Weights of a small transformer language model.
Training: a variant of Muon for these matrices, 112M tokens.
Each number is 500 + 40 x the weight over the matrix's rms, rounded and kept within 0 to 999. Layers, rows and columns count from 0. Numbers have three digits each.

# layer 3 MLP gate, 320x128, rms 0.166, rows 131-239, columns 0-127
496498533540486507518505504549528565486505435580484529457509464543455526510512566506539497490510482510541576462467409499394555513476505430510451447512489556482486481520538487540502465421430526544473497477414502543548528488491498565539454513519401528493455518533421511483583463531475560521467482574465542509467518526561463511524509504471464470456468554466481426596516485530562476490518
493434513501511500461606508523465495506484457475499538474498419463564556528515526475504480469554510540545454505503490489503500461524519509556512457508562528538454499512511497513524523568493460499460529484526525534531548520541521460464464539494489521524553486513542492471489516477437521506533487554505480510526481497514438545465476507509527503546423551580547553504509490471505523514444
545474494458501502467437445469478503531553487504517482481558493495490544459478512479494470556495453549555497531488490536472533478484492447507533505569520437490539589540525509436449441476494433540540475539450603469553535489454512568456526494455475465556511477503496526421479477516500482441427495502540482478496547510569507432552419509491572513538479480508530447614539415455462485578517
532479528503495513506500503474554468512449546458578583532538462500515521503515541435538499498516493505490451524519539496532485517445489538488500505480499535549454524517515512502534490519487511525537535554531480469548578569456538534521457459505489507472510490470482477537500513582536490483494484502473486417497538525569499509497505485431536560489552465510453531491468463455494517481453
432530537498478461415548487481518493447566503442486526542479509474524535504496498529539488542476528531522513464529468524511490513522467457536474469456526507526455504478467504499487470509485520539502541485507506453478565473456545532434467455465485531467482485563531471499575418470500496478519463470434527516461515550439437489557532504450487532458478572522493569488467505525542501481435
525498511462557516540482503496535520538448488590581484469548528503418456549470521499533466515426504457532465448558527519501466551515500530537462542494561506526445482508508524486513476530468541510529486480485558496494511516495517609452504483584505509456429442497517515504419539514508485526505573484511542456508451505544527515496534578510523438521552475503531492467541477501466375496581
431530470531501454552504576569467577478427501520554438556448505549548478494520501495572551574577631468527540488467480522561512538462522501505452472569490520477586521443553444482525529525489509473568475549502429464562477489554470512545523539410545518504513492459533532464491483494528421487535511480458506497481453519519527439480463487550515464478522495509501580544519613389478477538481
459523499483490411532537467389503497458481532485530560490520546456505502529522463491532542498444518519518537555498548544439460421515618534475565463487507421487504490488475547486493521465586520477513510558502496548579500501565576563482507472502487493500513515588511498513533477474462496532551484557465458631569499448505536526492561542536428462543508506488482394483486460523505561475469
514520544468492454559520522533522556512479478457490469553538516501489521488525541500527466541450572403432481532586505533486464480472499555557483480487510545500421498558462519455499481536451419484472515539540463490483489458563464492522530509421460447399501509487470529476508481551533520503521446483470459546466480511496431592495485423506486522468531513440549509512516530470566554489534
501453450445445510542526503572442544425503529469507582532429546456562465544591510530532488456526472449434490465472557454517449438496494496475506502496499500493535593462529519466502507577505540489475492477542513526465458457485468598562577509495496514366498561516518600487480474421522485562459426507462519471544462501468516427595565538448489528445523490474476527465571519515480501487444
478528543516541482418543482483479468483538466493551550474516489499535442471513520534490481453475466494411477500522406571500460519475550489459477534467503503485517483469503547487505556525496487491465547546540460480459538487517571500482505478447505514495495486521487507464538496486504517490490490521491527516527480531545525492493459490419550537534448497508461523458556495520576465504526
508444486483495510552517582545569500449499477520429533477538482482525509528469550471531484502514525526567384547474530521465576441488484483571496447470451500482509547440476520522414520470436444507537512467521493460551477474565547473505575511468563509487508495506478483451557441453555497465485474558422512516417490484491470493504494521470500519458474505519469548509489529480465471434447
508446513467537527430480467449513561537483515508560502512479508502534469491522519468591466468484457469513425499493450545542483465528485444511538515532588480476459444425497552524524604489459480535464514474481529532532524513460551499504503530467480504497500450503565443503504503492466458494393511575517527454547521496498473559513451565559556471574468488488604482429546490525536516524486
495493456536485517473483468493528482496550496489470541464566564467557586487548426529559545462519475517550499546524519547502430473486538466512532531530443544545451476531550485542528468548546523525512519499484462450506538531508485496522521495544555503491476478561451524513549518544503510523489469484533563497504492500402536482452496562411473542512524531466469516519485454543601456494431
514439548474533496533511515508554470476479543520519427542536482510507454517452513555517495486499580495526501548536480470467506529495436503502489498507438470403491497510503420546563513521496464502491443550512452540568463538392518513513490499521503451462518496488471485536491529452528539534514426491479457482507482451537446568468422480495549493497559460501492403509548514485446529411562
464492519510495524548399430507566604404462533488473504493547519520476459556483473499488493479467502566495485440443512406461452471468467490552451438495463560489494455434442529493463508452533437465525548438467516481475500522438515484461536519511467451469528521573575513518543502456497571528462497522516529491490489490490543536522514540553520473553549558501527531464496453563502440433490
492472420525553556454522495499550448461502507552564478547543486519509496449570500459499498522497515527445549606431440554567418513467516444473510521532444495487517473479499470553456517523449486465363476446565533535546480478514512561523487529509583535544413559543563587463470458450500475482551425529484438466531471526561566502453496474486477447508444473554495413510495504511504513439485
445545440442439528457491478573489503496579552455434573528438490462507537522536460536484506454493547509529469511468525489521511484460492501532490547501536549553486522474431462466480523480503477427538492466477501474456521507507514454514571527479491524523445491573504525489568500445484548544517449475491537497497407477432521497493508500517456561484492488480496521467518566522508481492468
482488535478517578549476536481521588510427529501449529538469507544482451532500447505518480499531502545502510441501452545540507507503484454481542438481485523512532537496531550495481464575517437451412530501450547513577547482516520514507564507438521457510527478498511535536499468508533527495512542486469468509527504568534477523487510515543517576500482473512515472508494470526501520540536
547550546530494510552563501504436458457518466516416482484476454470522466520545399513529455445507537533538530576545474517494565449431484505484451547540497504459518491471498510443538443471535517527485572542509541459527484489473452553520462498525453539503467557473470522469464518541445518501493544520508490494493493563463545493545575485507520496501509504522448490512545514498517497467533
465459443515451554441530479522525424400534472474419453498523555475577454449522519470479489453504450547567477492488449467516480469551538463532475508519481488521502551519514507465569417573510423464524506528515490527564518475435504476461539481508494525547539458504421561502425453511469451463464527444529482506522486531492502502560510482550494553479500447434435464442527432486490501571429
524509485494540475522496428457499439505522540502486466484469523502526474588478520535525418457440506553422519556517553499579544548388469566481519510541544524526499481501501546570558518469475485570433554524515511515432560554490502556552459520424442573502487465475452556525447522468566517497491526481460404492557514463507535432459461535471537465447536559469453412511517452539508506499512
424502515512468469529437525506501621479479526566525469526435496515497502456438502451508510439497533515498480479568534513426539545510453489532525491507530450554518532525466404484579529464498436570505547511503535608527522477505573495462501545451476423443487582444487500468484477540471540544549498627511537508541482538503417513503489479500535483496467421488489497470528519458516535486492
513488506482516522529484519422485495460535539444455501483450524488534491534461498463484475442511470435509472546514513500521543576566517443561505500525540519487507523577452463477564489526504459508484483472538495484504484465477456543492520552540503515491481558531550532480490474455567535525527547562487508471519498466590455471465520510501507491490487479440419514502508436440453430498461
461525543524482540496482474488532447541582480555516486483592485520450484579463441484546481501446472518393548600559486523491515476497496505596490542436517484542496457505494527537493481451456512572448503497496474506447494424499485510458477601545443449490493573507449531505445519540498470499511495478423470543498432526443488440506503435458472499401405550454508499495523455535518519471440
436478524486482556521454486494432563449482512500516485562457431503483516496553485517476525501538500585513493521531520464401406511498444438522526517537433479423533469590442580444532499483505418446532549580483550471532406486496517458499482485513530539438431569536495534517572533587481573546548480475490524444502487553441595561485445466576496528516568524450495514493497451532494518480514
531469482488484535494449559531527473575536457493463495441532519483564511509478459496495576531566470511564535471502444506535515461518573460457445478525474535517585565484511421464487401480528449499493446444521491551539535515504450510594543475439517465570528468531497551524558513537544477532464525570530556560439466497415474502537443501435485558463435557476444507500480501507518500510477
502566534512515514476456524515483523497513517465567470528458518455465527523450511478509484555543484428524496480526528411483488456473484496484476498547471493568513527483521520408486423437519525434510528454521537539489494470475466527445498519532490478507510605519562506603565483547517465497534496535507519484567439451478484527511519495436473608500577484539529556533516500542506485390577
533506482407441479483458478544536539449526469483493517515573407506486585438501418549439514495480472509554514487561461574523509539471495519490451557516460456532512529464509515495469461516445443475503526538502501499487503543484539483539535410482444468532433508501470515497496507536498530504409499543488447483574518484443526512536424540474533517504502482414556517467485512517535452547511
479465530560481520532494538536506493594459606481475544543440466442491497483462549477545537548547498522562477519461475515394567529476471510500481584421526523441530485462610442526499522536496473488474436554443557511502473538449543481454524496439552455529494534441463506489479511574530475460497488541398490551430529464522444432498471545439515451501447527474467506494512478510464548525489
492554470467505534425525461510529531507530487507481516546541634534469493544490507517533490555435499433528515425446501419486470447442497471478505498445407440620472534561442478499502478565494470528483538517490492436535472531488590557486504555570543499535481529482517538531536520458550470501534501499434517528450411472513501551521586535519479465519521415507448529531536442496487570514467
455524443518477493542477490476520585525555626457564486492524451538506469458496570492489581461511474520507539443479462570485444416523463516514495515495460559515548502518557487508505436499490538604477481439524525489427490430456538527505432483458522554479492456518503509529508500488584504533552536554450518557526506478490506509549530530492483560448471496547446505488532535526511440507472
536430528540519521515475496544485444554542505549497463465475468487459506480506517475428552541475572540528506480496510502518494490528520512563519527551550478574503476538509511429522523447461485502497475496524522441573480516524539513460475513519438469571486511480511607503554482616496496547495486473519473477494522523481532494593550489552558556505464512482511466528550563521450507503510
478517555411489497456535511525552483510531480473470514501468517475559591486556446478590472505508473508489568530516510439492496454561545554507488490555540477509437388500423432572530485520501586486527502531512437529567535575462546515480445497561449510441469533476495466472507498478496556501542558447494491474484564457484483489495506500548490515470527477574480442517493492565477508515478
467486555528501503467524454485491545495531414534534509532564495504540479506476544530457476503444505560493472513523523530539538441479451532470485503478533492485470497484525515441469546552437468521499554473496483532440492505540519520436476496538533516558471467510498547470507467437525555517599520458501461492455505517409484483460581545472496455570528456513527470501495532532535506429497
424550529543458534469523478509485473509429428581538532521486521438463475483556555492436495491568532574448474506530470495498393457474525576488534461488489486526465508455511550497469494494504525500514588460480480552527485467597542501456469457483469459487504446491433417472503545523448566504489489572481510448505522493546510504578550465512483520509487469512548405420442509507555529517520
436415577558505540520473505461478449447496583565485500540388520470479436515509530464443505485508424535565451505505532534580461519443511453468475555459482501499534512611515445529460558435517471480542523511481526440505503519532496511519468461545492529486444497498484525543538562522527490541522459565437514453564528490485459530480507480434430520387487525460518577484500470470497509437487
468532486527528520460493437538463498494459455561562514473488396554555461493512519532427494521518429508539471534428553511436489510473511517495498534562552566528482555479439506532489535539506472479525472503571470449505518521457559495489540525516557454447512474486509537529498567517491521506530522432467577533481454559425494483526469478506593553456536522506514463544556457479511399415509
525523462447524497495539462523496454527506449446480506511459575461482468525394440540513419489472436597432530551446482564519488442585577507494555478472508511506427460515454503495580518528508506510472531501481440504482445516510595521512579538540500478523494502477552518459506520501451506457502484496492479521509469498493464518519441492529521469553529493435535555506557483525458538530449
496541568513513449522518522566453547529443455560482543525538530470424451538470538581487471565416516505451535479449471508511495467462428507551520475554460459532496494550533522471526511527505491459584555500581463607586547537503432514537555490475464518516508540505498541516493517491512511469544453535483438501551560490582520502426532531554516501537482509510448537561520458471544484494552
425499505550500531455496463470498512487603534511484512473498463468462448428413553553476496478480424585524483545445477505497465500515490499551503467531477502524512482423543541500468381512492567493533484479495475545479498499471554443468531514497526589482497498471517509496585531535467530445458507430502597527598490518524438495524489492494530521398486574500535524459471499488496454478554
483518509536448516451555534440509495546572491486503553503435549512551459510499552441542496508546432506432517575467494574480463534542486533501540548552464441533556524541520480482497464550471451536498489453521525499506443466500473506484483507406517497544530465564483492477469481507506479408489439499490515486473547511514519396489482518543549524517435508527514442465499433509497444477499
531491508483564504563443425512475593480474544561559411553547533514457537470518577467532504469469482522515497492486540483480427491501468516532473514540461575520531475512516519561513521550464484515483565519569562445498472548498553494481510448516511548428457540532484517527481480436467451409544466517478460466548517458469451490479503422457501501499548443537513557485569548487478500397533
463520520396485495497523543477560495522522448547472501537491515482538495607446492526535424518500524508467478505456531543409450466514546413429497511560519487488512401510481550451509494477500521490571513508476512465580511551431505510534567512503501474568523519533499483503541509475431515482513486454472495518442483545479513512526540454446454530425512452449467471455487460519415527529469
576530469450489492511490441479607549523499524540492488439532545462505514564605546403447608527535459481548498506518516527495479531458517520445523479540521487494479520489473446507495525524496465524498442463513568477542554463527551497497534507495566571537501518545434503470512492542449521478557443571525451496521522423472482531497428501507552551519527437500533488414567556446520476505471
501458535467526506560434535495506543539516517558481519467543526450515526594487477542492551556543530475470607483513530478449469542433477546474469429496558470526466577525580594487525443428459480428548505490519528532565552523432464503458583530458440484545500537586488448526472469518495435500519505455512533517508498522426557470520488526529501528445534505506482512527541518508540517507539
471433442502524515501533514483410471482475518535524461464520492448491529495545488465476495451524512570542491513460538463542517482531559478465565501560432481534529544471520514483452543541552469478526557473483511515576570534504514510544502557523490544490499511488507502527476548424530512508574423488510501461521540463484475512499520524508458456562487479484489469456485463543527509576502
549553445446485544504458421518502509516551553453556441492540552481476531472481559549528606519425519493541473493530479506521506516471476510479546452491511537506545568506477497462517480542544524505490473494458509524486496527471493532521474483552531501532482468487572491483453515514461424473476498447462483518507425538502528491501489484488494516557556440485510503474488490496445555530478
570437528510475521437518455487451451527549478536515520548445514494466500476470427530534500472492497536595525485433419514438490525470554446532510525495475507475542518486439522509536515484451499478514534429529492436485480471489568497548476584491468524566492436615442573515536495524454505473482523556514460475491553546515537467524516563481547503541449497462521500490488500484537506570433
482419521495501465540525457522525502521463517477501432470431466577492547510529476471529472529493532503508489422475489447509502483513581453507492548536492503509505514469474408500545532552550484518491485487522503507526449471556557438503503475562542550509392450537439390453502545495521497481523477543534569422456477518489498492435495470540501428464454562527462486465484502533537514536542
498476416516538530505542563438525504443402458498519561504519439463485469503485521546487568464511469490476462474437483458515511505460550491497562508489458532601499455515516499428504525538508476487452474426640475482523451440476542445575507524543613525533486522556478494496442505490427466510519509518542587518533519421518491464460466473508568503522482439528571514503481526527543498512559
555462491564466563490553473557566495502562498431435476461470552494464486491494507519515550456433451535515490538549506544477542454543525428468465488568536482534440532539601434562559528467470556473544488451550513472498465533439500475512537516480459448523512512490566505511502548512474464516518470555476567560454454448453514480431551532530523475493498481437489497407520438535450544474485
519482525517528538499444491467525497530548543455482549537539529471507557555510472496591467432556443504538512480460612485534479525520462530484491519590542488547572562480531483431518540464509459396474519484497490464521503523439505519518505522460482476513485502586553508492542454483515531491559466541537471471496456539485503561570469600507506482610545530586563525503444462510489442549453
518486525487519579507574554425537503461519474503548528472470483574517514536488517449501517520517510515495536498541407535562463482505480501435444456558492448609488542486567470487492486480562401527503569493508479530470469444482484441521418495487485565523536543446530438475481542403514534537542463549533569534503458436506526491545431488565430460451518500481498498421490465496522539505565
487616466569505436499464433420547464438512518487495473531401509538520495469448498478504567500525538510594440522419435528491534457504579442537535522449469489452526524525504470448514548477487477472481459506475436472455496521474591472525504504475504526530511474546461537567459516504469586499463501538462496541483519478542524424500484544573482422539535466574482508461509549506519494515501
451565519480485540534451527516565490480531607577508577460556515578486555498478404467505465547488544497505498513518481541525508492489458463563506570532482451516548531540496449545540525531448438514522493517534487463505495569509523523479494468496523508487498552520493471519554504479520506446535537483464502444422526464515518466479444485467516544496484362517527482529535484516492466491558
520497540426421533497488510540515550446532485482574472494496488466565471485473508467386529466500551537465518462491416512483503529474474474506564496439551427504520482467513502486481572617469441487495481481527505447512464511480561559492503503514446572572513494499500504453422498555505474474529487441464486480487566495488517519543582494543504509456468495485500496478444442524491534539582
457516491528598502486520506461497511600472472573521503503529446452446475479503564487539460543532524475510483423468483518510475498509518477482505527552500515536474536490483475457520506520445501524536507483503529487546474448511513467529512496453563602475532505473410504528506582512498465423483456504524560397538484462557524492483430455587527481454506468492509530433517456482471500524464
540506509564512510481492579496469505519522495526516547550506498422524440458553418596558487464566546563466542577532544561488446465468488537520537537533466431542479571533493438511533462483455527514517473481498508492567575514466507473440497451488499535503572475534473424524511487520447430409603460538493511471476537434558517525503538614564519452550503435527459524469507521520454558527483
422550583564519487457473494527488526445489465549493474542473474470456446493438408563573491525434514577493556551524433483513532465462481499533509424505522429470455500546435556492459516516556553499491505451480471517481519493523471454438403531428457535534528537482473496471480617521465485507487483498492466507490492448446504510568508495499508465479508530525468545497505451469562550556463
470502492546504503567434547436460430516479475508471483441478517484452534569464476576559514578515432513472526548543507451539534439430481490523471532541446497481517477526485492471511567526561436477506547472490487464514476510507495461499544494475528490476546519507513476473509543467477519585526456487452454470501517547470496490430502408454492518492503544443420507518544531533588505512464
499494515438515515527494573431459525439503446475458450484467512536578559523458460503586446485456477453511408523531514513539504471535494460498504540525434505510483545476477506534495447522434519533484465484448509536476377467508506519500490546450553496498446512542477496452471475470505465515476463568465510536477421505433468470519471499508511516417429490512533529429509468489500531418440
496501468553471511532516505523553437560494563507565497475472514476479481579533497517497558489511508458444588515497542541589465532493592542505435565500475483492499489462494498508520526489447513436509475518552479524449524487536436513460448458489523512506507449531505513489536473547476511495500569459528532525463469540503504511454452476447513517497459521468439562447509483459455458495507
583371512569488539496506526490507522510457520487506528511426557441487554524485551457483494527477516479453507484493502508460480493484476478516441427485454482500556488486510481566473520530489485559479421510509495554513473523503435557500541453498571479514430479488488531559503487504494472516546497469490483503572428490467512534410499446478497475493512433537490476518480451469434529488506
492507430515553477501515487443536553528546494583459542556543510495582454498501533502467442530567479472475490522480484472506481414490486511469500516533506453475498517464598494493515530489487459541513476475514596493483500502572573455550553535504606538503530461531484470516485456429557534502505535619560528409497547431499511456502533490522547593499502487554552447447488554556547416484487
551545510571571462522413479425457496539508534501500452437542489525465513582541509436532525577421492465552499469548575509507466478444536563527537528566544501508412517492478507434498589525490451478526476485555456520551539519543508551494539500508475464439462475451503541540529507544481480486538537517546465500525485593472476555456455539497490505523477463480522545528448496455551627529520
555501501511466452491480546497481602471478467497502514534541509541493489483492447463551589535513479512501485534495398487507542473538494444609538580577514420535506455495492493501546564512536523546473529398506409589481472503528522549587454519439478506473488539500447535500408471494574520528521443519442529525497559478470567538491508464584502483534332445487548586464526490547544400592474
474529526496500486552456525509515505549509521551490538537529528509494520516506500517512529519476554516511513481524524471524558481548504516531470548480544538454447496423472521509536483449481524493575485415476497552471487572549465529477501436447519447533486515526469572519500484452480527572520549495551530593482472489455450518534475458523547561478497460493502577522581536591566474499427
487439559516517524540479574464487562462418520554473533516474521513572547537470533455536461527507510519527468553491447439513520521431452467523514514455519545410607581522518449493519524473507537576492456556498517539496378555470471454536493518483542477495508538485496558447513542467551524502467554493527512554478522557469458540495412484455467620437475501544508450570488568579471546508484
478534503537573521491518438478490553457566501558482514569440510549523474508478553575511495525465531544544563508530403493533502468448475466581512463482542496571533570411510525461518474507447536517542549476495466483507362441485488507500520458469517507475488501470429552504434546479534452538595539558406503454510450438427469490529507412551464541424525444441555523436434547459464529454550
522487460523530410483514500577515515489489526519484418452524565518527454421560526562550458464404515504477493474493494488520493470523497507478370455459425526533386536447447504427501531486507417463536487458540477520558496525508454598493505505437435516427517499523455488552556562552519498532464496525481499540510526580473529517523541568484438507471498446487508429595521545567495527469510
468545495448440533488495532486582463502502503457489533484555469488620512468431486497469526527554492463561510531531532490537497485488549453540475522576507475511572511510519417472457486517495444465494518444495544485528512414469502454473438465474472507555481502485456531459504519502542501446530438535467547515515535611468478468454480455487534440469427515479541509476507488490507461530509
558483519481501482489590460566511508464574529512500520505562443521495520470503431525451542526551523501604526572450523445473508579522472554547583513536481490514525401503516487508466480495392422508483467496412598493573506473515458536473514427510518522506495587523458570512474494500505466533481493470505499532490497498530544499470495500414437504520541494492428508445492553515493514485487
497530565493511429520488516509485548523499556501413465504478484545488527554547465506500489516540531515555579523526479489516526564467425542495450538386523512545537530515491448504489539518473498509546470494436571497479509490484513546492492428514475499516461459443566454506482531507524489502434513465517482485577470409531467542536491583550511493528528510516514486506473457398496476480510
500486448454480476503499528543512497429456446513521476533438473430529447464461520522480436565550437558513462484479487471513513471476541429466509485522472563491548517505533479470501509580511517484440534494474453510516371433464488449502540503499487538465416548469512491447463489507514457531423488504453472489467496568515492545501524500473555472490466496457504499537485379450530495608525
516514480607515515530436487531573447541498501551543507531478517482495493462511494487552519463532468601541542483450480502421526543465536562504525515467504527553508463552521535494537521444492398484459526495557525493522507565441492494445494453520507523489528502495456518536440490505511478506567567484550517477488486508517510505574551530426514533522499508518583575525480502468556503528511
464468556499489494525479531552551517465399435553443533489543427410513510480564511486481435538577503539568463411440516568491578499442536492544520523482487512420542590509487563428444487493529469492536545482528506506550461527558518474536548516442483494510456542496539493484570562529441542528433470510505545525495552506487529546535487476445515512578469509511472478489501472528481485510452
486518480485501521432486506548460526557535467519582473540482496497536564568492468443547545509436551498526499502522473445478494500544524466537486523526498550472503456472423507454455490473527532552514485503478492510502525497510493484500536457502498450490469472530470524524551497529453492516484484545522516521586501468505483504472470496448462396493509463561572558489511496533514514554449
486505479564420437443555447514516450444497553486474481476439527477460496494540518483558476472527509510511548491523513490495494503505476449420507484524531448513602545515522484482468532536472523533498430435486566486521519474517472472458529579523511457523549502529522570500472570483483454512530485524536487530437464498543504434465594485511495452497485541545488486504490533500446501385446
460475454474411538425516464463504538515476504580527519495450470411477541537491513425423490566594448521523494457503510503411550537491470506417508556535489498491551517464543525493472449551494495480522539494483479481588513446494513479555477524562520508525536499533531449538415492493420421524491556451493512501565512555573418531525601544559487525464525473505438514440456486470497522495542
511489501514535461465473486468417468495537503506504489536541451490487519562462481500537524470558502534502558535446522475631554469452472541560505484534501443455508467521543566514529482526463444460449461464472480515498530540526467525459411421549526532546548524469490450510479510492494484495512545438515500524502499468563440452456510530549577492479562515480508512507519436502501538454462
502502475539460531541505463565486531511558578425567447532517512471454459458499569557510519454470440467474479594456467488571480532552491443547461429488570550509469511522501550483558574501551522415502447504585502549442552525484479468492458523448521544419532417466507585486537514472521379480531422411519538547472467528468451426498429481517536603522497491478580502520493485513525490507530
490482510482492526522527494482541492539509521429507497470494492492533506430472497494487484478467469518453421542407461517503468519471467466504495484472463564489522567444472452524534468479474510425520480452526490447493425518468557549537530446493539452511487489588523475506478474452393491555490515571520418600429535465475485465496520488461487537505490509480471453455541550475509494510442
498490457541492554493543453483524470499493526519485507474461496549434477550538473510512514476547511581566535559533443485500540444469409531472531458526500437477452486539472470568522475492470518406469462502503526562507461482501547463493421548566522531486485486551503484558547468549555474554597451426473541525411495512530515494440490445491442509503550460515484423531507495554484488459512
503567477477526503481530472422482508479540522538516549493453547500462456492582500500520534508466505488506437516457501468509491515517508501511557500578446521478458478451455512511451585533488463440491448511503472460459463460458462485521500525471542499477502549497544458579518471508472556523511504496477548506489486452511510565490516544492451528504478536544506473500499510539502491505445
540527466463477450528499498476481511505487452487544462532563477498442450461497550490517492514514507435460445508522472503528517562539504543525489530551467499517441469528521511479533516521462525535486506535561517504510507532482562473466475472589507507505466490537491526491517440514431460527516458464431558465499577517515467513422486588541497525525496488522574483530498544471460517518472
416566477443468543484467543517513524451532532540492421534607569437494502513487507561561538512483478479499574515450504454501396487479411478572490530518500522572476523512540421515526517509473525525618559452504452543532490479512490449574541540442464470460478478467457531430449417528496529566440440531433494549500505529424477462453459485493524524518500517495505517447514447481594476548495
523532484445572454548432533504503483428502434458526452426441474530511467472515432501442536507530558478489496527422483483503462536457484446488499516455450482530544531469528509521522475463552405561435490565525470525545478469428373553470509475552508545537516549484475536493477541455530450534510562548497455447508518502432562516440530481464570517541440486545487467450442490535489461561553
564521515498539453484493493475465477486461547498566530451542462498515519515561550487511512518538509531542449535431429455453420517469488498483546513520449450497506467495591459475425474501503492493510509563557538447486471506531532504444408506542553602585479538525530509502487547468517490455486563514560465448573536403438518453479511550528495491518585622542497449553516481506498485494528
558488512471476554608419430461467473529515466505465483538497457511528482482464491485496483455530437516514492478493524498480503426559546524520436411389488594428500471496441567451533526438504542545474496503456497553495491537456521552512506491520545510549550511466523518505594504489476482558497512432503414561531512503521488481517463593474515527469486597494454564472497506534461597527453
437483500453481466507439601494493442499504496468516579495495491481490496486461513522492543437549489491533479518501414471536472561444458530452513474535482593498592531466470512542500510360496416469486503418542494461544550523507561531543479513487586493473568479604543520474507476529473494480526539575471497438535547516494454504477465562595520492510447525516516501487537530423468526592511
515487491496483494510553498488540478533551484480392544477481537546530561498489465518566511512471471575497526515487537438477546465465542536446483513509501443461511480560447465396516481483448546515461431534507494515507477476486493418523479480473494448524523531528415492465512578456493464565496471543478489551529466471566480485490498471504474461453490477553548559475409441497455479451547
458460411462434517453469449487497528535506513541486540437454560487578488556506479442534484463472424494502504494504483493464493528545519544508493558481452550478498551493470522451513466478501470535542565458506521498480394471426491491499494548490484520489447443539436494461493492427462514514444509537451498510546499506532522431507535465490471475494446558520498515517569519546510498484517
541519493556493478472459575479478556515500445509539559571505485524501553532570516481544517508621548414566535507544470492562521495465526508556506416571607520507573470491591451428508559509558521460459575527488503487524519481511486425532530536524507501469503553438474560448497523485512474597465581490542487500464492462521413485494516485488506498565482521453535520556523461457464483487523
517474488550458539548507535589511533542438507520514489521498559498526523455465529428546476536505489483528442490567440481554536574532479493507423552479516502457463432395515558446496524422494531513500558437459445426473472609493540495526542519534537495469550449513498452487482487545460533509432477523482547486440466519516539507532449557522600468504464488445515520484526517450581549542527
542436521539464544511495504581475556470475500575528576554555546530521490449453563477503503457526457544520438494516449502394502496487476528525462527515537554459496548455543456550413564486452448532521467470425518492535508519480565524547456450503536512486533516507450526434423514518441512491484496541546478512450592471513543451614435495489511511526456527507592521536455511527493497513458
497463514529429478529507521554458534487443539538529517510503469510494546471449572531490472585471561507477480526535536470469553554500401517445519444495534467430506543445510574534508539476539538472460525440518499494527524532479508455520538561475485471504510504504486545465487542519464508559557483411428432456489452550448500573520386499513491500484504493444546520498517470517545504541442
554479538539472550528520516445514532562534429545525450562504473558505556535498502453533447552433528504563533537428447443480466463491495465408579495539482436400473506472550549542461474489543525534462529431436492619500495501540526494521524525468512431457499564463491512458479488513483510520472503495489400563507479519531507571543471501515521474489497458539524470477541472497533609536512
510471479476523534524609527423450467494480452451509467414501505489526480572516443456532518463500528523473485525486533493484446437447442484518536530472548541508413513436470476448487522496482446472503530429531516545524485413487501525497461504437515392437543424550494502444484504472462549462508476545479444572491501512557522450453477491496444504537511459490508485504458459411494547413500
593527467505528550449527502528503470513496501452498447462512459543572541457438437471483521423581493478547446523525499539430448510473433509537510542451418523568516548517504558437486502457538478504529543517426487432509458438500501497522520469399498503481472541516507487501517503561487521489411534559575547538442463507530529448532552552511579477532520494521534464529474506426564470485467
448496494491473499493530465545459485571513482580557540474501555568505510516488511524515575489502467544561486511510524509485487478482531542499495473494474520536525489495500480548469520467480524540445504444453553539467421482497524528506475570451513540575477504485493479456478532471460481473426506504521479505467502525485532387523478449546426546549473595508596532491513523467532500574464
488562530495507528493522498526547495520482502505534534495503507499490456478498589509487555539495521488547427488481465530448500486451481534484479537492467494522533497603498555514555554513558478571464457529502595483516510456488561541452453499484470449477427559560523438577572494477570471504479578463414446490514515494500505471444501501538476499532462494481553503493438468446457533491468
505561513506482469499463539500563446436454452482464487523457443464482436432515464479453484482530453495509486516550509496506511536497505495548548558543485433512558525459523500504572441448474500515499508557475487531486464388495498493534472446437506479505532498462422509408472459511519472503485579515445457526488453567464549438507438525512567509485461494473496530545542474462484496509455
513515398537551560499464507502515506559447547552496514517442550555561429468483521574527485483459506546571487554472442495509477533457552485427558553512558528440497527470535433478542520505520505546472438489466507478465445474489488456523479517525554483545534459490503625489513494469574461455510460546548536486454470464453514514474513504535500502468527495530506578548532504456479483450477
531507501561474479588475499402441485569495517470581509452490513464545455485474479513529584476557503485499406508543503523529472527485435560545517490483478485485546495504547476466527507518505576492398502511509526551540494417514468509444409451510511527475481458509490509480533488532544520514514486562506512516522552493541497430467484581504500538508496534560472423542450487419497506468527
481573522487417482520468568555503561536454472502509431498499501480490473539446470460532421487536504487483556527484545532384558441436508544462509513511555481491490469451489515513512539445444514548558578481524461461577551502441529539492518529508459463524519476537488500548532510607461506560454493495490468470465497430503481484511494487490499484485464525522477535553569585566463482575434
512542506507532456506464461477568467560477417455478491480497521540490569544499471522482474457512480564517528527487505569506520496505551560502514494490492536511484516561523531462560480529445558507473504533517513486510523551463491512519490493562473546460484510543525522491493559449554505444568459537534547633552452483533573524529461488505439440515568495439525451453512472484471534592494
529469538530449468513537434474527525504441535500509601576466501469430479522525562521480476552513477511519532518505485456536563484432496557465440501526515466517456516445549426512476522526515455508495462411549482492516476512551532490534482455510489530500489494548439520500448467474486464588533455583469502451508496435453528490506495548571513488478499516454513564490566498557467462524498
514470532561479529511441483523453495565471501477565465448467537497537547489394508508568479523508468526511483449549499545515541564473451570509497520508519524498513493529441519469456501519488441491557507479557509478577528532547522490504536465560519445533595461509510409488410446556510499507492536427561427565542531461544477445512563488543458415562445539539498611540514527485445594561437